Weights of a small GPT-style language model, trained from scratch on English Wikipedia: 14 layers.
Each number is 128 + 24 x the weight over its row's rms, rounded and kept within 0 to 255. Layers, rows and columns count from 0. Numbers have three digits each. The size before them is the row's rms in percent of the matrix's.

# layer 2 MLP down, 160x640, rms 0.157, rows 0-159, columns 416-447
095:111124143158080139142150121140142154113097153109127147139189115111131141123119128112147114090174
107:160146121088101148113134102111149137120093086128163120110111171152121129088086154110117169159096
101:157066092145130164146129137153168092101102124142119124058071146113172136139144081138077159148094
100:169111128142139093108120142132117158115114130084135105122147173123143146121136150152157083140139
100:098097153110125131112103101125105147131077113138137128142082099138113147152110125098116104123119
100:146113147128127129106071124107107108143132109134173143149121139139100132118151127128106131155183
102:095161090098112124130139110139201128075116106132165108136127128092136139148160083114110163135114
104:129117154121136100137133133129097123119133094113141142165150159090144135111174158155121160094124
107:130127158103079117139116078162122101137146142117137138129138139130108099131154135094091143137152
112:145117130125159130097037105124116087102171151138091119178098108111134122154134139144101188091147
102:098159108127164141145199154135142112174165168111063153073108161133129165141132101084143146108126
097:127195147124118169068149128092124121121143153112114143118187112179083115137104157152106160137115
095:154120108125136140103142153155126117121106146165123093067144119136113115110150127107076140144138
096:161079079171105127123154160109135141151162156127137147121157147165081128159114155123142154136122
100:138193104121140132119103151194180134116143148152114153112135159127137120142122120138124155117116
100:081137187138148114134121093167111098155114099073141125120100151191142112118171131145140127141109
098:159074102112114131155107109139095139152125120119131139183093119138154146118136095155112125112149
107:114153122140138149112092157159133114128082118160114136153110097090155163135116129163160116139159
109:073136134102104085120120147153158114146097121160102167140090177105134122102166121118121094179126
110:160179131137144097129130153164173127127127111143111152184139099111106132137103132101133107209129
093:120104147121134138151145097129202147142107142146134125171125125115170126147149151136132137139139
096:125108151117103157121153121138118117150114134117132100113140103125123123136111185125136161142146
085:142075136173124131130109128131162121122147106152164159131128130095101101141114151089109100138128
101:100105092149157099130120171132089157126133141153149143119147132124138152130125124130122119114159
100:160143134112164128130156144103108147152125129121128120097173106128106094149146121123133118129137
098:125084124125162113118132121135121136130189129143117130107142123112100132135101120169152124126121
094:166183148151112132121122167160128151131159137104095123103107103120122125125176130124120166103092
096:092124104124094142139109153169127124166096139139130161148145155126088120132112086147135133124164
101:110142125107102137123127158147113113142146120078114130081064071123141129141142127140146149144141
095:129119129120138115136142084084133104156089150149056105137110133124154110144119085125141104130104
094:156142151112103066119097125130123110109151154142107137108141134134123131142162110078110098115142
096:101190120195140100113094125149111124134171128146146118127117149112133141095142098129129087117090
107:155131119123163109122104145115108129164163147139108150143117138122093142131137140111118081136107
091:135143142135114078139102113150096126091147190138121107174132132138155129127155105170144128154144
098:141111101148099111133140133140114097120147141136106112146109138106137106131150146148119101140103
085:132129155159119135097135125132121115141131137130131140119135177102115107112109119101117120140139
104:116171123128158142121093147147088152145149144151132111136136151133128135110095088147136142147143
098:117091129098145142127122127130096133108069101140129122175111094151132169109165134087138144119143
096:143084127122125175115158112153124138153111106127156107140118117114136136131126161096081114113125
108:133128095145147096165136137132113102174140133089086101120115135116180135153135117162111131073164
104:144125110089140128121122162121116160124137099117131136150133140179103134141156108134122125124133
096:115185106152163102129121154138150121130138134142108128146135120105131145162114145152121078150103
095:127090125101138153144153123164181133122121134127149118132086141120137122107157121122131128140096
090:152135136097116112133145112134162155128091151144115127145110164100141150107137112136122153138097
092:144115069117110130116051119126161109124140114137108125147120116146127125115177105144101138153149
103:127083143121126117105120114146141124130143120096101158137157080110135106166118117172129111155119
092:127138095137138113136146102140144123131141104135146167119116100141100155132111153166111146155133
096:144074129139129150141074142141129132168103152139117100132094125110111085101110112160109095135097
106:111100141141117122146108121104141151134102088127120115056151124148136156111124125164143116121172
103:162144142132116147094144169104134100148165112148161096141156125110137150089161172109066129111151
095:140183121121164117145144106087130105124117149129093138127116095114116132148078107152105122178087
098:141103108113118076107160108138099122114116123108085141083102153135106128107100123090138150106118
105:173118089123104092112133154130124113121135144110123140129091121134128151128147142140150157127122
099:101117144159146098143186141118131080133110143105143167137177136162130131155132117102111156122144
110:143152092138157117110174138135179111149172110147150132189120097083121113149103143133089169170105
099:154103105108124139107176150106102095153107143096163124071077184168130119107134132118126116096132
098:119148072117157110148108190143152074164116118124118181105126114090181115135108104110103152143120
092:086144194195120140163121079158149079163154136104140119130140128122170108135105111142128131094143
092:130151171137151136120161165129176132137161181157157153095142158163124119118109110117153119081125
095:118105116134108138134058081142107093130148132156096116136162137148122155107114138111156121152172
096:113130071155134134153130113153139093094102079162107106124152124108136113139104140156114142121101
108:112139116154119150109141129125150140084159099141085130111108124142144132100145161128119142118140
102:131136098139115128081128211162095145111164133120123113185156117146091148117127151127096144115160
101:133117113124158117107121145140129088109155108124117129136122091132148117148162141125114116131123
098:140184120158087108110103155107147132127122131128167129119081147157144101139116072135121133104122
103:105155166162116150115163115196140117167122119158099139090143136140057141116105107128127088133132
097:139147135145087107127134140142086141127108126097114166180184120149128110084123170127115060141142
088:182181133162164141146153138163116091081123174131114100136152135137125138135126111182129132102091
101:141185119147153148102114147113108101142129160121119140136167121167128119118157137134077096123080
091:154122128143133121139126159140114128129103155122139138104167154108185106112104102137150105117112
102:130151110158129144123133126064103135145123139126107160090137152128130119105093115108099110126136
088:098106088115085113118120134118104120141117102087141120112120112124129092132120112110100125109118
098:094127120136116142138132127161124113123114129133124133134100137156092135120120106142104098118134
098:157081155105102145117091150146119166139123098119164134145122119112115105138129133122109098098136
100:130115089162137114096142131150098157110145117139174158183141162135094117125156082125122125114138
102:111087131128078160122076132144112144107129095152122125109118142110130128108079126132105128127153
111:117057113117150134123108151127060159128148119103091141144107111105143138142101156116127107090108
106:125182130144107144089118105101118087140132172121133108133123125170131116121110116125134137095130
099:130013153134133157100137099162174127135120133128119142109167141142121101143151154112139131126111
097:151128113125148143123148140107131124125135150155147136121137153124092142104126151111132089152104
099:125139111148115121104149105183121119143141099130128162100125125119123148161153152101106137108163
091:096133160129107137135129162089124146106127158094153148111170141114143125097107101154132137112143
100:176114171095133122107096097084135118146148156150085086090123109135098123088144108162128107127097
113:121076081136098129147118084074140079092129123122113113124139164141115093144152134143132123127120
091:113131103134137153108124108131168154137147129167077114114157109138105109129130145117104122144154
109:088138130150129118152123124181135125136186121146119105135138104115148136138146138127138105117126
103:110137127141157095093098162124114125135145140073090145120136098147103134164134160150103142121166
108:123130086159109166085235082132094114122062069145132126143159106113135137105149127174158155134109
095:153134164120122142109138123189110160085134111126119087192125129165144094117149145153117100119119
105:127111116118110173125116139114100112095068127125140105155127163108138096110128154168131088132159
109:115063078152120135133094150071126110129120093131108176155102147136105097086130118117132134175113
102:126113132165141146108119101158091134091138110092096169131150101111144129143149145132131126149124
089:107099144096113103126141133153115144133120137121138124098149136130195110134132119157110124103131
100:111128129146108132146152149113137137134134154160081107093161148128126103123147155098115179160148
097:117103161137140114140151132143176097104134127133112125114121110096112151122117131113144095148164
100:173150137104128131122134108175085131109149141114132148155115100136171116118139130113093119149101
098:130173174121130176123133131157112129147130136110106162143137117133091173149079122162126096102104
093:138124193081098105153096151122136139102097118123152114130083104129143125108097139174127136111126
096:140096180114074128152144076137146130150135126126097160124128140110104142126111133154113167152135
097:087188156168112151127138088130056138156169153139074138167135118117129118160152148115123092111143
115:114117125152086103100133107094114109137118142090127138140141154125146125122125121158120110156131
104:152065171152135156089126168175138145132130158096107093120146114103154147115112156089146098147108
100:181129187054126185088084126117101127136152139082131120115122110130154135142155128117125140134145
114:125188110130104140140116142141103117116136113131081147069144131128145107092094154123115111076099
096:128120122095136099106162117099097168128118127153147169118093098113136120141145120151113143135091
091:102198164113127140120090122131152095135138109105121131146142146138093147127141124157119078120118
100:163111121091121132150126117152133132153113100096144138140114111127172110133124151113111141121124
096:139119060122101143163148138126130136112126150150110151134121123172118128107160134100123108148132
116:131175159138131131156094161110144098147116105122144136111128124122146143139148135186147151126092
103:138058153114145148141070151135121181112148145134029111130111141150135136163123066134147151143116
107:145035133116091130094109155143150098161104149129129146120137068127102128163097116088157155105112
117:079144137107130117106146136144136135121161147124087097139137134109108127165131106165101149107102
102:156103147117147110115085090132105113159154110117120146169100127080104162146126137138124127142149
098:118154112109110109108101083109095120119118127108134150134154191181123101135160160153119132146171
097:124125117133115134200120107189136107130104131179106085112125142118109161139150135149150143126152
104:131106093104120153133134114129128078156093167159139119102154186160093133125111169090104146143151
091:144111132160117099111138157184139077134150118113123112150109135129117117112126175091098132143150
104:138136124156117096119105113092125102139129101138089148129120167159117122117131143142129173165146
105:129154140112129147152122098156157119114138124146155132152108104119121119088141140123149142163107
095:147055146139107142135097109120125094112120132114158147147141155134107144169109101144124135141120
091:135138130123120131118087110136111120117133137138113135140157107152098122146144129125169064133125
093:154135111117129112118121153118126067130147117086148132126163136139147117130099110106111162109137
098:137189122135117119132139074126113129118064137143079150126166105178124123108096152178121116109098
099:163144107133134142119111130103126112151100097116111188172088169078131143118131146158153118116169
105:099142118108115121106175113183141183108119118149141170119161161158154132112141119112116152157123
094:127106101140111156120122100137148148149168132097141115090121148150120120123141126082156114132159
106:133065139156111170145088112124130114114167160134114130102063100071155126141140140125111100113157
109:139073093148103133095115130165134095115092076163185129152126121125130123118134127159132140143124
094:169112126135147109092122151207103119145137147124101119109110105153111107109148122153107116162139
108:107091138133100126123129116116063116134157138118123098161092156110091145162098124146140153123096
099:141183134133132111146106117127138118106134143122117160134132123175154167107135114147142117129113
099:142147086143144176139132101137111112148127115092132100092149135119145141104072150128146102091168
096:117142101099148113162139110136109132136128101129134127101149112145144140141158152137149141130171
114:111089165124088093116170082131145100109108139125177136119158226138098100109130134120112114141108
103:157096119151122129098125122141131164141123132100153156102094107093137161127138125103154146113113
092:104123134124103131142129097132168140103123116153123136121111092123100138086128110120118150076078
093:106101215133126090158144129140169099164146130153125153130155141100164123157091143157120129134121
084:108096090136120086120122113166106107135141099156104121120150113124124120140110106152097122082117
113:127121147115130184135136161085124114109133128103171140122119143098118124113135123150136117143156
103:136136132162123150151159120139146171131144114114127175097111112117111131126143134118149125113144
105:129171142109143126141137120138164134142165168078147135117137113116123116126138101098093114130174
101:116093156133110105122130107137124124116121100083109128132124118138135158082156140130135139140131
101:165157128119142142121128125128162115119174169088138147090128132102099120112109111117127106140146
105:109138130115163114136119121121154116129177111124109136120130059150120133178150135124129101102087
092:129153108147123127121086108063078140108131133092113111137141139169138105142126093117168145150143
087:131089173124131145112103183115111142130142118095058171140161136113127112116111133116100133119112
123:185117132095148105101074124125148151130164123139111105146122094145086124142123119141101087134093
108:151107132135104148136173127055051094115113140150126105136125165155156134136130102179125186144042
090:113129129125140138154129152109127125147110113112117121140069165072167126163100125120130123159138
100:133080095162134124107138145140153152139136130120093092102129110092100171143129153152154137144104
103:136147112129140135116143139162136127160131154133113130162150109097105151134115111098145129105105
094:081125146128090151112109155147133120093103100108154115136115142087140131098099127107133112128102
101:136117133106133152129149123112128142091133116193105150098071117062139140086110081127113115136136
108:092051111112097096149115130158140062111118126134118154144110150168151111147125118117150132153123
094:102137194092131109104095150122080133146131126124140082132106158113131141115117094192138138064122
103:148126133142094096136123096160126113144130121126074116086125106129097136161129144165122147132140
093:116160159110127142119137158145134103127160126138140104146131170140102119129147138121109099156116
094:124100117149087167127127131156158158144130159096141152128141093093157121153070135170144135161114
101:112127124160098140163153118089124099136086154142127128160183142135084138125125146148163115153154
100:151102135102178147133126146154099118145137142094092117107117113107159126146099136120126125124142